From a checkpoint of a small transformer trained on Wikipedia.
Size: 14 layers, width 160, 5 heads of 32, MLP 640 GELU, 5.63M parameters.
Training: a variant of Adam for these matrices, 370M tokens, 5645 steps.
Each number is 128 + 24 x the weight over its row's rms, rounded and kept within 0 to 255. Layers, rows and columns count from 0. The size above them is the row's rms in percent of the matrix's.

# layer 10 MLP down (transposed), 640x160, rms 0.127, rows 22-43, columns 0-159
size [140 116  98  97  90 114  92 102  86  95  87  99 119  88 103 114 116 112 131  80  92 103]
[[112 125 163 136 142 128 142  91 133 108 150 144 113 132 112 139 130 141 169  94 156 106 148 131 103  98 145 128 142 108 125 123 114 130 152 145 138 166 127 110 125  74 111 147 121 129 121 143 143  96 114 127 160 122 189 137 137 129  91 156 135 111  84 168 123 131  89  99 124 100  95  86 105 156 135 114 104  71 167 108 133 119 151 142 166 142 116 106 175 124 112 137 160 134 114 150 167 152 156 130 111 149 175 126 153 134  96 141 140 118 134  83 131 155 171 150 107  74 148 154 123 145 139 116 120  89  96 100 162  84 157 156  91 101 136  81 141 158 150 140 127 136  95 169 104 118  99 141 131 112 112 103 128 116 131 154 122  99 145 131]
 [ 98 119 132 144 104 153 144 114 115 102  86 130 115 118 112 140 117  96 137 107 130 142  85 113 188 149 117 126 122 153 175 136 109 154 163 111 105 150 111 121 144 113 113 118 122 142 129 109 152 149 136 140 142 124 154 127 143 127 146 106 130 116 109 143  99 164 102  87 154 181  97  74 132 144 146 171  93  83 150 120 134 169 106 124  79 150 156 155  92 117  96 127 117 117 161 158 110 138 111  73 127 106 125 100 169 102 111 110  98 114 147 124 142 117 156 171 139 131 143 139 150 100 160 123 116 150  70 123 165 121 151 142 166 112 154 145 147 133  98 124 114 149 146 153 129 141  75 115 118 151 144 133 131  98 129 111 136  85 175 129]
 [127 135 118  68 109 108 107 132 149 141 143 110 197 104 162 123 143 112 113 128 109 129 153 118 131 111 112 179  61 145 112 140  96 105 122 148 159 112 142 109 147 172 115 120 129 124 166 164 113 117 132  79 131 149 139  86 159 165 107 152  97  98  91 151 136 109 165 122 106 109 144 131 108 109 119 106 103 112 143 104 156 150 124 130 120 101 106 134 156  72  81 133  81 138 133 120 129 125 127 140 118 140 141 146 132 158 134 116 127 106 118 106 128 174 127 104 103 135 130 117 146  97 136 124 144 155 179  79 132 110 129 175 149 153 148 137 125 130 119 111  94 155 149 151 133 139  93 148 114 115 162 166 109 144 129 113 133 153 172 169]
 [103 141 125 117 130 123 136 140 113 108 131 176 127  83  87 117 114 114 161 149 118 160  86 100 147 130 124 112 112 169  71  96 109 116  94 124 145 121 122 168 115 155 136 131 103 156 129 117 140 141 126 119  90 133 135 130  93 155 143 126 130 187 118  85 126 128 135 118 129 194 141 141 103 148  92 126 125 102 122 125 105 150 114 137 106 135 165  84 139 142 145 133 108 141 117 140 103 108 128 124 160 135  69 133 127 155 111 115 166 117 149 162 127 130 119 118 113 161 156 111  96 176 143 155 127 141 107 132 148 117 100 146 143 149 108 132 145 147 122 107 150  94 146  99 105 164 171 190  95 102 114 177 101 143 135 142  95 155 119 177]
 [148 116 139 146 151 136 151 103 140 130 151 156 166 130 174  93 127 176 117 128 139 148 103 120 145 108 159 142  86 171  72 155 119  87 139  91 149 135 163 101 114 146 126 130 131 137 108 113  97 104 149 143  97 109  90 123 130 148 126 142 161 116 119 163 124 150  99 154 107 100 127 109 135 138 155 102 143 129 128 121 137 114 145 143  82 141 110 151 149 116  60 169  75 154 115 147 144 106 187 127 120  87 167  74 102 164 144 156 120 124 141 103 123 114 134 125 127 142 105 122 114 103 143 125 103 168 104 129  98  87 125 138 167 125 121  85 140 141 127 125 129 163 125 109 100 159  82 124 165 168 135 134 127 133 138 131 116 109 127 142]
 [ 70 106 139 113 122 117 159 136 103 148 102 180 137 110 125 111 148 148 135 137 105 155 106 146 158 116 186 153 105 148 122 146  98 140 128 138 165 123 156 142 115 123 113 134 163 169  92 112 146 103 160 119 119 170 126 110 104 119  82 123 134 170 126 134 145 110 147 141 115 181 121 116  77 141 122 148 132 124 113  93 136 133  93 149  94 132 158 129 152 150 126  91 144 117  97 119 144 147 131 123 139 131 143 125 129 109 102 100 125 114 119 165 105 201 121 126 117 114 147 130 110 112  97 154 177 124  93 102  69 113 123  96 115 141 108 120 121 157  84 126 129  85 165 117 105 137 129 188 136 121 120 128 144 140 160 143  89 122 153  99]
 [ 89 130 136  90 140 121 178  93 173  95 155 140 135 112 136 121 164 141  68 139 129 132 149 139  95 111 105 130 132 128 127 130 125 147 118 181 119  88 142 144 125 140 149 124 104 147 120 132 159 119 132 136 120 149 169 134 114 151 133 139 116 143 124 121 106 147 149 153 113 111 133 140 155  63 117 116 153 165 139 150 125 106 110 100 109 142 140 141 127 138 118 152 133 134 112  94 137 170  96  90  97 108 127 156 149 164 122 135 124  87 147 116 105 169 124 120  85 146 116 111 136  85 150 165 128  97  80 159 146 123 122 114 192 151 107 153 140  85  92 109  90 175 104 138 103  91 146 128 135 172  97 122 155 151 104 119  98 140 132 140]
 [112 126 125 112 171 135 157  86 169 121 113 174 136 133 136 118 152 137 125 138 136 109 106 104 155 112 109 160 137 129 109 127 164  97 136 111 132 117 169 124 156  49 182 104 105 135 161 113  99 128 119 143 131 127  95 169 124 146 125 120 151  95 113  88  94 141 148 122 134 121 155 122 132 121 103 124 161 113  92 115 115  88 151 101 114 147 162 129  85  97 138 137 104 140 127 148 145 133 119 132 136 116  88 165 158 131 136 113 124 134 130 124 185 116 106 107 163 121  86 126 187 110 136 171 177 134  76 110 137 131 111 140 144 144 170 162 133 128 141 119 107  94 145 137 100 150 102  76 117 147  99 149 152 150 128 129 134 142 107 147]
 [117 164 135 149 169 138 153 115 145 129  88 127 136 115  90  91  83 127  94 116 134 143 154 126 158 140  58  86 131 127 163 120 117 146 164 128  89 120 136 143 122 134 127 122 144 151 115 121 165 160 121 159 148 123 105  98 108 161 144 125 120 136 128 135 151  85 153 116 122 109 150 100 123 135 118 118 119 149 112 165 134  69 139 134 138  97 129 143 170 147 150 122 134 102 115  98 158 131 142 142 125 124 106  92 129  91 117 132 113 134 111 117 189 155 118 136 111 108 173 121 142 118 128 114 164 134 163 137 101 156 151 160 135  88  69 166 128 125 104 134  95  99 119  59 158 116 157 164 134 153 129 134 171 151 127 117 105 104 126 103]
 [120  99 142 121 143 128 159 138 124 145 114 157 105 117 117 120 137 114  99  96  87 108 166 120 132 134 105 112 142  87 122 136 131 127 150 148 135 146 129 127 129 117 102 174 122 100 141 130 134 140  78 140 119 148 135  88 140 150 135 141 105 114  81 140 121  88 146 138 130 168 143 102  97 107 128 147 112  79  91 179 144 140 104 174 167 122 168 152 121 151 159 105 107 124 138 101  94 118  91 133 146 129 153 127 117 133 122 185 122 166 102 107 138  68 103 146 113 110 132  85 116 141 159 120 166 165 112 144 115 148 115 131 125 211 154 160 105 150 149 167 138  94 103 126 105  98 133 156 102 112 141  99 123 119 125 127 160 126 158 120]
 [106 110  98 120 135  94 126 111 107 131 109 104 169 113 144 109 164 140 165 104 167 161 130 126 134 124 123 124 153 180 144 127 118 108  99 154 114 138  93  47 141 133 129 139 120 108 111 117 140 149 149 131 133 102 120 191 130 149 116 128 119 135 101 160 144 130 102 152 135 147 121 139  98 114 105 189 158 138 105 110 162 142 111 154 105 139 153 119 112 164 137 163 126 105 127 157 145  91 110 116 124 178 156  88  73 108 163 129 109 119  62 128  89 123 111 163 113 104 119 124 152  97 154 116 106 110 119 151 158 162 130 115 115 120 144 125 128  83 125 125 131 172 113 124 117 105 136 140 134 111 141 111 135 193 104 134 123 136 132 153]
 [121  99 134  80 164 160 140 136 107 146 124 153 154 116 135 152 108 128 132 101 116 125 141 116  98 170  91 146 160 126 124 101 125  80 160 145 121 171 111 124 116 111 113  80 131 107 100 110 107 116 158 139 163 175 148 133 110 138 110 112 148 154 159 135 116 141 111 105  93 131 140 147  96 122 138 137 126 102 131 137 149 116 132 116 113 152 140 120 135  87 123 100 101 164 138 102 123 107 177 176 149 147 127 107 102 147 151 167 135 136 122 116 177 137 122 104 154 158 156  89 161  83  90 152 155 124 177 122 104  86 135 128 116  99 140 114 142 128  99 106 162  82 139 147 115 132  89 107 105 154 146 109 119 146 144 110 146 135  86 187]
 [102 116  78 161 114  84 117 126 124 111 162  94 150 117  85  99 104 149 105 106 114 121 106 127 139  99 142 157 121 121 108 138 156 116 155 144 149 119 102 129 125 139 103 121 128 148 106 158  65 112  98 111 137  75 122 133 110  75 146 117 155 149 157 122  94 105 137 142 114 116 122 134 152 142 129 131 109  91 157 143 142 112 106 134 116 127 142 139 173 143 144 141 142 122 131 176 113 129 107 145 121 149 168 137 110 147 167 167 138 158 134 133 188 111  89 114 117 100 120 142  97 131 105 113 176 126  85 136 113  84 126 109 115 126 130 111 153 141 160 134 136 129  84 126 180 125 179 131 148 140 166 147 109  88 156 156 177 139 145 107]
 [118 114 153 137 101 140 179 125 151 133 125 137  97 156 158  82 127 144 132 150  96 100 165 127 105  99 123  95 134 166 137 118 139 106 122 112 101 154  91 158 148 154 135 130 138 115  87 147 145 111 140 127 110 147 110 105  99 143 137 100 134 109 120 131 152 138 187 131 105 129 154 135 123 136 166 139 121 111 143 163 131 137 105 111 116 123 119 121 117 100 115 161 100  62 144 119 126 122 147 178 107 106 109 105  80 137  83 116 158  89 152  98 115 155 137 188 116 156 149 124 135 161 140 115 143 115 194 123 146 173 114 110 120 132 110 144 117  70 112 146 162 152 121  87 137 103 119 108 152 170 134 134 168 142 140 110 126 133  92 108]
 [173 111 119 129 115 134  98  99 129 136 113 167 123 157 134 174 128 111 155 101 152 153 139  96 159 161 135  89 110 154 131 121 139 135 137 107 108 107 108 135 102 127 178 147 134 160 115 133 166  97 108 149 101 117 121 134  92 138  85 133 116 135 108 140 148  93 138 125 110 149 143 117 112 162  80 118  97 104 136 119 131 152 117  91 121 115 118 120 186 118 147 128 127  68 109 130 169 120 102 150 131 136  95 134 160 163 164 102 136 139 134 142 151 105  99 156 127 184 103 175 131 135 115  93 142 149 132 126 118 138  91  88 161 133 104 178 160 135 152 101 118 132  85 147 110 153  81 136 154 110 102 161 134 122 102 118 164 138  99 124]
 [ 88 103 183 143 121 108 133 131 157  91 138 127 104 140 126 121 164  99  73 175 111 122 131 155 102 118 116 106 136 143 138  86 112 120 157  68 151 125 107 152 123 146 130 155 125 174 154 157 102  98 126 167 125 104 145  92  84 106 133 126 125 136 154 137 179 119 117 114 104 117 130  90 182 124 127  89 111 115 146  99 130 145 133 135 158  79 109 142 104 117 152 122 155 159 111 112  77 133 110 164 123 153 139 138 110 156 111 120 131 111 112 150 148 103 101 145 140 110 105 121 147 163 121 159 111 124 154 152 150 108 132 103  77 166 129 156 145  82 148 180 166 134 116 128 165 116 104 151 130 141 127 103 142 119 108 141 116 123 130 137]
 [158  97 125 115 120 133 118 106 128 123 131  95 116 135  98 160 119 136 170 116 144 121 153 124 108  99 125 139 111 184 123 139 143 128 164 147 111 137 100  70  97 133 114 131 123 124 140 166 172 136 112 161 126 113 154 142 146 152 111 121 156 139  90 137 145 134 101 130 125 109 126 123 163 114 124 176 121 136 118 130 157 113  89 165 149 100 142  61 106 110 119 124 103 166 156 108 126  85 144 174 156 149 108 101 141 113 155 118 108 145 106 134  91 144 143 146 190  95 166  96 138 111 141 156 186 118 155 129 100 144  75 121 143 126 119 102 150 183  85 108 135 122 116 131 145 112 101 160 120 119 134 148 108 117 116  88 122 102 118 149]
 [171 113 118 141 169 154 118 102 135 137  98 123 146 159 130 115  86 178  96 124 118  71 121 154 141 160 136 124 169 136 133  83 123 115 111 124 101 136 127 113 135 124 107 130 115 122  87 135 125 127 147  80 150 115 153 146  88 135 152 151 151 147 139 138 102 132 122 140  62 125 133  71 173 160 155 128 150 122  73 136 124 143 117 108 145 106 118 168 100 119 102 158 163 109 117 121 138  88 147 138 138 158 115 143 129 115 114 148  77 146 114 145 134 127 131 102 141 122 125 142 195 121 173 100 108 125 119 148 120 138 115 115 135  87 121 146 124 139 111 100 133 163 153 140 158  90 141  83 170  98 136 101 142 114 142 129 159 107 129 170]
 [115 153 155 109 172 146 107 116 143 113 152  76 120 122 100 114 121 143 132 102 139 134 126  96 116 102 115 150 141  90 127 121 137 131 133 126 123 143 187 152 141  79 153 108 106 107 152 105 144 123 138 148 124 100 115 109 136 117 132 154 132 119 117 133 111 122 128 118 129 111 138 127 124 154 161 120 124 118 123  86 122  89 153 108 144 151 104 138  83 131 149 134 106 158 161 133 107 112 114 119 127  96 122 139 195 150 114 123 113 126 103 130 123 129 122 173 155 134 107 126 144 147 138  85 155 127  77 121 154  75 185 120 122  81  76 160  94 113 115 188 122  81 134  96 117  90 145 167 172 149 157 139 138 126 130 151 177 158 136 161]
 [140 136  94 113  79 131 112 117 130 127 112 117 125 114 120 127 120 153 122 143 100 106 135 148 108  80 145 168  97  98 108 112 122 138 138 131 134 106  89 151 137 147 147 145  95 122 149 158  96 136 131 150 141 121 130 104 147 143 205  92 144 104 109 131  93 137 176 111  81 141 131 146 105 129 144 143  92  94 127 176 154 105 127 137 119 100 114 131 120 104 121 173 118 133 178 157 127 161 116 167 104 136  98 137  98 136 117 113 171 114 165 119 188 110 101 145  81 164 112 128 131 127 105  86 111 186 170 116 130 162 126 135 137 136 146 131 111 129 149 114 114  87 149 161 115 127 147 162 107 156 138 131  97  98 110 118 155 147 124 155]
 [100 109 135 133 156 113 127 139  88  63 168  99 140 136 112 115 124  78  94 116 132 139 115 178 173 140 181 119 116 130  97 122 137 125 133 143 120 120  99  87  93 113  79 133 135 150 108 141 150 158 118 148 133 139  81 126 162 118 101 121 123 140 141 163 144 116 121 175 153 159 135  94 121 160 106 165 120 149  92 140 157 115 104 131 120 186 138  96 171 122 131 170 167 158 132 135 113 109 152 125 157  81 108 139 125 117 124 185 101 116 121 104 155 110 150 143 116 133 124 170 172 101 163 139 102 114 125 135 157 150 120  97 141 123 131 102  92  95 139 134 130 132 111 134 121 102 149 104 154 126  84 129 123 139 123 128 107 118 129 134]
 [148 101 148 144 203  93 112 140 127 139 114 129 120 116 122 126  98 100 117 133 164 142 148 154 140 149 118 103 116 148 101  73 151 106  98  96 143 132 140 146 158 168 125 172 125  80 153 108 126 145  88 159  95 125 126 134  90 151 133 124 127 139 123 121 106 142 128 127  88 165 155 149 118 133 119 157  91 104  91 135 121 125  88 116 168 127 133  83  93 150 160 115 153 130 105 164 155  99 103 142 138  89 145  66 134 106 138 129 131  78 139 117 135 113 127 143 145 128 136 119 134 109 134 156 115 146 148 122 130 115 168 102  57 170 103 136 133 167 123 126 107 180 145 121 148 111 115 144 110 117 151 124 130 145 147 142 128 137 130 176]]
# layer 10 MLP up, 640x160, rms 0.125, rows 23-43, columns 0-159
size [117  99  98  93 101  95 100  92  99  92  98 110  92 104 111 104 105 116  93  92 107]
[[142 109 134 146 130 173 108 143 125 123 148 132 164 162 135 100 131 107 124 139 116 122  98 113 170 123 126 115 158 101 153 153 128 150 114 150 105 101  99 148 144  81 123 148  95  89 138 111 148 138 108 149 176 141 167 135 170 104 124 125  77 123  95 144 125 144 110 132 153 135 111 121 140 159 139 158 104 102 149 107 101 144 117 114 107 164 146 177 106 136 150 108  99 133 129 109 147 114  85 110 104 182 128 125 132 132 113 137  87 160 118 150 132 125 127 193 110 130 113 160 100 105 166 161 111 135 117 111 136 128 141 137  86 118 154 165 122 141 105 181 129 138 160 171  95 128  82  76 128 128  98 140 113 110  81 170 123 121 130 130]
 [106 101 144 139 125 118 158 169  76 147 165 141 105 153 120 124  98 165 131 112 147 104 130 137 140 126 134 130 133 126 190 169 144 130  96 125 108 137 128 131 151 128  91 136 131 138 189 113 149 138 111 130 145 108 142 121 112  81 139 147 133 114 141 119 132 108 121  96 143 145 127 116 118 107 147 146 146 134  94 137 119 131 158 133 150 146 147 125 129 141 139 144 179  97 143 125 169 105 100  95 138 123 152 145 141 118 139 100 116 140  99 135  99  78 163  99 128 102 121 139 113 113 136 125 127 127 118 144 120 150 141 150 115 135 162 207 159 137 105 171 107 106  91 113 144 108 120 100 125 108  99 102 115  96 129 184 111 121  45  67]
 [161 117  90 137  93  98  94 149 125 144 126 150 138  95 132 149 136 136 140 100 128 148 124 126 150 166 143 125 132 147 170 116 150 111 136 116 127 118 129  97 107 122 116 150 131 159 110 125 133 172 141 158 136 122 179 128 170 142 107  98 170  97 163 151  90 134 165 118 120 114 152 152  63 164 152 166 150 143 127 107 110 141 130  91 150 148 136 141 110 115 102 144 135 114  91 129 164  94 141 113 118  80 113 164 140 120 149 134 134 138 131  85 158 128  85 135  92  98 143 108 155 125 105 119 139 168 122 110 151 111 131 105 119 151 155 137 103 106 145 136 143 151 127 106  81 112  76 167 119 169  95  95 148 138 129 165  78 127 133  90]
 [ 92  65  85 150 140 166 105 149  82 105 141  89 113 114 136 148 139 118 118 114  95 136 138  89 112 139 133 140 156  96 158 148 134 138 101 145 134 129 131 133 135 127 130 154 120 129 146 109 185 156 112 141 135 148 127 170 139 127 132  97 125 105 112 130  92 135 111 128 164 119 118 145 167 114 113 162 149 114 120 158 109 117  94 101 177 135 150 141  71 164 142  85 152  89 109 131 142 129 133  86 125 129 115 173 135 130 139 133 109 159  57 124 119 114 141 142 112  88 121 101 108 153 137 150 143 165 132 154 177 144 132 110  92 128 126 179  98 122 141 125 137 115 127 165 124  89 142  82  99 100 158 116 142 126 158 113 133 131 116 107]
 [135 149 148 120  84 117  93 134 108 148  95 175  91  97 145 129 140 125 124 116  96 107 101 111 144 115 194 153 139 152 146 150 117 141 139 124 140 127 153 140 128 106  70 131  77 166 171 112  96 127 162 157 125 158 138  98 135 120 120  99 134 150 119 125 105 145 155 150 118 146 177 133  97 182 143 151 104 130  95 128 146 143 123 153 151 130 137 163 124 133 150  86 141 110 115 110 144 141 111  87 122 145 108 141 148 167 121 114 127 145 132 150 116 169 147 119  96 108 150 112 155  80  98 138 118 134 104 119  81 137 136 115 118  87 115  99 122 124  80 118 133  72 158 116 120 118 143 175 165 113  83 102 152 149 146 122 127 144 117 132]
 [155 131 136 173 139 136  89 185 152 163 109  95 144  88 133 157 112 125 134 140 135 140 195  98 149 128 131 164 119 108 162 140 123 126  94 122 152 101 123 147 145 101  85  76  85 123 136 135 150 139 129 155 133  99 113 106  96  99 138 134  92 133 133 104 174 122 104 139 157 116 107 121 118 167 102 154 145 111 125 137 122 120 182 149 166 118 105 121 122 105 137  90 124  95 126 111 101 152 131 138 116 156 141 109 130  74 103 134 152 110 124 126 121  93 158 145 128 129 147 131  89 139  95 139 145 147 125  71 116 146 118 174  94 143 142 142 169 170 174 155 132 140 157 102 149 137 112 122 118 138 150  74 116 110 137 116 125 116 129 125]
 [113 113 101 121 143 160  79 139  92 120 123 131 107 111 132 138  93  74 153 118 133 114 106 102  98 115 133 153 135 111 132 118 149 135 172 122 189 139  86 139 114 151 135 111 127 123 150 108 118 141 157 150 133 145 150 133 103 139 142 165 178 107 143 102 115 145 134 104  99 129 103 151 162 164 179 147 126 123  96  76  92 112 140 120 138 149 103 174 139 144 131 136 106 133 119 111 155  91 170 135 106 127 127 143 146  94 110 123 133 106 137 137 126  89 146 148  78 133 105 152 149  84 151 130 125 126 127 126  95 141 141 139 133 109 138 140 110 157 136  97 169  92  64 137 102 132 126  77  85 117 142 157 144  99 137 134 148 163 114 177]
 [136 106 111 145 136 140 112 115 111 136 125 129  83 157 138 199 127 130 125 117 114 153 139  91 158  90 138 186 108 131 111 118 177  87 111 100 141 113 158 159 131 150  73 141 118 143 114 128 113 102 121  68 106 129 138 113 132 105 125 172 147 140 143 164 145 171  96 135  96 120 126 159 144  89 142 138  86 134 182 144 127 169 140 110 151 123 106 152  78 120 135 130 132 164  74 147  93 151 135 149  81 121 105 137 146 131 121 103  96 137 130 139 110 135 157 131 127 127 126 133  63 113 153 113  65 125 125 128 129 134 120 118 105 139 140 122 129 133 155 131 149 163 127 139 123 162 113 118 109 144 109 156 115 122 124 135 181 129 114 143]
 [122 124 130 101 111 168 126 156 112 144 177 130  98 112 125 157 116 143 123 123 142 117 153 109 116 162 104 123 149 157 105 130 159 132 134 136 114 111 164 134 108  80 126 149 114 122 108 159 157 168 148 117 146 113 102 181 115 117 161 113 121 130 113 118  99  99 133  89 117  96 101 112 133 121 182 163 165  92 129 125 151 124 129 131 145 134  92 111 127 119 104 120 106 119 160  95  95 151 116 132 111 140 110 140 141  98 145 122 150 156 104 102 132 147 135 145 129 108 133 126 153  92 101 119 136 101 117 122  87 109 134 158 110  66 152 186  94 119 150 144 114 117 141  84 180 157 197  92  96 150 124 101 167 132 118 126 167 120 150 155]
 [145 126 131 127 109 150 136 122 132  99 144 118  58 122 103 147 137 107 115 129 137 114 176 117 136 185 148 115 167  83 125 117 155 129 114 123 166  91 145 174 130 122 100 134 135 131 131 111 136 136 113  77 120 103 103 108 112 118 122 147 127 153 164 109 128 149 126 105 194 130 144 132 155 147 139 121 147 120  74 146 104 119 171  99 147 135 156 154 175 121 139  89 108 155 120 107 118 119 148 104 164 130 136 184 116 113  99 118 119 151 163 148 153 164 134 119 100 162 126  91  91 150 104 138 134 156 119 128 111 121 130 156 101 128 111 125 144 179 158 130 127 106  82 117 132 135 140 127 121 153 140 125 110  45 120 113 101 120 111 119]
 [118 143 127 116 110 112  65 195 121 104 172 102 147 126 165 154 169 136 113 113 133 154 110  91 120 139 138 102 122 111 146 137 150 166 105 141 103 102 144 149 128 161 108 150 109 166 118 135 149 139  95 130 119  72 120 134 155 148  92 110 117  71 141 133 115 138 173  99 139 121 125 130 148 134 111 108 161 116 113 108 105 115 122 154 157 130 120 143 116 156 175  93 132 140 146 140 141 139 111 137 102 154 125  98 141 132 131 124 148 170 109  92  85 113 133 133 122 105 145 117 171 138 158 144 103 138 119 114 132 185 162 140 133 112 153 172 104 138 166 169 110 170 124 146 120 109 108 133 141  94 110  94 121  85 133 149  83 103 110 111]
 [125 123 119 139 144  97 104 113 163 120 195  91 115 139 106  92 118 156 156 133 115 182 124  73 154  84 124 103 116 139 136 143 135 129 135 133 138 120 113  80 136 151 109 120 126 121 190 200 131 164 108 146 148 120 115 168 135 100 142 116  89  96 111  92 104 174 156 129 118 113 144 125 150 166 141 167 126 105 134 157  82 146 130 119 117 102 104 145 159  85 151 120 119 161 121 156 128 148 145 145 106 155 131 130 143 112 145 166 133 139  82 150 144 104 142 110 110 134 148 131 136  99 162 111  81 102 104 144 147 110 136 107  94 133  91 127 115 115 107 143 129 129 126 107 152 117  83 129 103 152 139 117 119 126 135 166 141 127 122 165]
 [131 142 131 104 143 106  98 134 116 128 138 115 144 101  99 133 160 116 135 105 145 165 155 121 122 150 123 150 114  85 134 130  85 114 106 137 123  89 145 136 176 137  72  98  81 137 158 108 115 122  90 150  72 125 121 111 167 146 110 138 136 115 119 117 125 129 135 134 152  88 105 120 147 131 105 146 118 120  92 142 103 142 155 151 159 123 144 127 145 116 137  83 169 180  52 152 161 119 128  95 152 125 101 177 123 103 151 145 113 195  76 140 173 104 127 126 125 133 127 113 144 120 124 143 136 171 115 128 121 130 140 164 136 142 106 127 162 149 154 142 126 114 123 118 145 162 145 123 131 134 157 103 103 124  70 122 123 150 168 142]
 [137 114 156 116 108 129  98 120 124 155 150 113  92 140 145 162 111 150 167  97 117  96 145  81 136 163 128 160 145 145 143 129 122 121 109 153  87 140 148  93 157 125 124 150 114 113 148  94 138 148 125 123 120 123 126  92 121  73 134 131 115 108 126 107 104 186 121 182 150 104 118 136 128 117 184 145 154 125 157 116 126 116 159 120 119 143 157 138  80 130 161 131 120 108 111  95  81 121 147 108 123 124 109 116 161 121 134 156  83 130  96  92  83  70 153 121 125 139 160 104 132 118 122 107 105  87 130 128 126 173 158 165 138 116 139 139 126 185 165  92 145  97 114 109 111 129 112 136 114 124 157 123 176 135 169 125 113 100 123  98]
 [170 143 123 160 125 130  96 120 163 116 120 140 102 139 115 164 125 104 127 124 126 119 132 120 126 138 115 152 147 120 153 101  99 112 124 141 146 103 128 158 138 105 125 148 117 110 126 111 132 135 152  85 108 160 120 154  85 131 118 129 121  91 126 147 126 158  81 167 125 149 121 152 168 137 149 159 156 123  78 151 135 112 145  94 121 155 125 155  95 118 104 117 143  76 146 116 153  97 114 113 144 123 123 161 134 112 128 160  82 132 122  97 163 120  92 157 111 153 145 107 120 125 127 116 131 122 106 133 157 125 130 185 122  48 134 161 130 128  69  89 131 130 129 174  76 143 143 134 172 103  84 191 138 129 109 124 155 131 160 140]
 [121 106 129 148 110 176 103 137 159 142  95 132 112 146 128 138 133 106 117 114 137 108 139  73 147 101 123 101 106 140 145 132 118  99  71 133 115 114 161 150 149 103  83 118  96 142 102 118 147 135 110 115  93 140 109 160 133 188 133 140  91 128 141 124 130 129 112 161 157 100 111 125 140 155 183 150 107 118  83 116  89 150 142 138 125 173 109 109  73 107 144  99  91 110 177 110 145 141 100  83 106 110 103 164 148 144 146 149  90 112 131 114 146 148 138 182  99 122 141 120 117 125 154 134 144 119 128 137 162 137 168 148 111 170 132 153 136  95 152 123 122 112 144 168 114 134 112  93 150 131 146 121 190 151 128 138 120 141 102 132]
 [102 124  98 123  94 136 171 118 133 114 148  95 121 155 141 106 193 147 138 114 150 114 141 129 123 140  97 133 138  84 129  94 137 129 115 125 125  80 111 123 170 138 162 121  85 156 150 186 153 127 139 109 147 135  82 108 102 145 126  91  99 109 129 117 144 123 137 170 154 111 116 108 109 134 146 140 194 117 141  93 124 131 132 129 133 179 128 118 156 124 120 109 115 163 147 110 104 118 129 163 120 170 187 136 127 141 108 114 133 115 151 160 125 132  88 132 101  82  99 123  83 166 124 133 126 163 114 110 131 126 128  91 116 137 185 132  85 162 126 106 150 108 123 115  91 117 127 147 122 116 129 138 117 159 113 143 105 176 160 132]
 [133 114 131 136 163 129 127 157 126 132 162 141  51 142  80 109 130 147 147  77 132 121 117  94 124 112 128 134 122  82 138 144 145 109 116 147 103 104 130 176 134  92 128 108  79 107 110 163 139 135 144 160 146  98 115  96 124 150 138 135 119 107 133 113 112 121 130 126 138 114 138 151 116 176 156 132 138  80 132 115 131 144 171  99 143 134 109 109 119  94 167 116  94 146 132 111 123 112 123 127 146 114 110 150 139 111 136 115 124 131 144 100  97 132  69 168 124 149 106 131 114 113 120  91 150 132 108 146 148 133 183 148 116  92 102 185  84 127 119 181 160 109 153 113 126 144 148 179 168 172 109 117 133 128 149 147 142 163 102 143]
 [114 126 164 132 151 135 153 157 147 122 124 142 138 184 119 118 120 102 136  82 155 130 113 106 132 155 148  88 148 174 149 125 140 111 117 106 151 137 157  98 138 102  74 106 146 145 121 122 179 127 127  98 100 116 115 159 129 118  76 130 139 127 144 126 172 104 114 131 194 113 118 120 183 107 110 145 140 155 115 144 117 131 146 141 169 161 140 148 149 154 123 104 134  95  79 128 115  53 141 100 146 126 123 146 134 130 118 139  91 121 100 107 109 132 143  98 136 113 143 139 159 141 172 173 156  74 122 134 138 101 126 107 105 130 155 138 138 137 109 144 126 128 124 121 148 131 118 110 120 146  90 117 140 132 135 157  69 128  98  77]
 [ 84 158 163 102 166 124  93 133 101 164 136 139 112 120 114 121 190 146 155 105 116 107 166 147 111 152 123 136 132 142 104 150 140 155  89 128 154 124 133 118 115 159 133 148 137 110 106 176 111 125 114 107 109 130 111 107 139 128 153 156 140 120 139  83 101 143 172 146 117  85 138 130 126 111 122  96 194  97 140 132  87 135 159 130 127  93 114 157  91 124 111 114 104  86 133 116 126 174 103 140 136 130 157 168 119 136 140  98 172 130 150 134 142 131 136  86 128 102 132 112 124 116  85 101  78 155 106  90 156 107 160 136 123 148 164 144 107 155 150 175 133  87 121  84 161 110 135 122 122 130 155 133 158 108 124 125 159 147 125 129]
 [133  96  77  77 137 103  77 118 108 137 180 143 131  96  76 120 118  91 169 150 101 122 125  99 129 140 136 138 139  45 155 116 134  99 153 109 133 143 115 145 112  99 127 145 129 108 138 136 144 128 129 169  94 140 123 139 130 127 178 157 160 122 100 124 113 177 129 164 114 173 113 182  91 128 128 156  99 110 139 129 118 137 107 140 110 158 150 142 103 108 136 172 148 134 135  92 116 157 105 159  94 114 134 152 149 145 101  94 119 139 128 136 135  56 129 140 139  97 125 144 143  98 124 144 113 148 120 112 131 168 134 108 136 125 131 136 142 138 127 148 134 154 136 129 122 132  94 133 182 115 107 132 111  92 116 136 128 137  87 141]]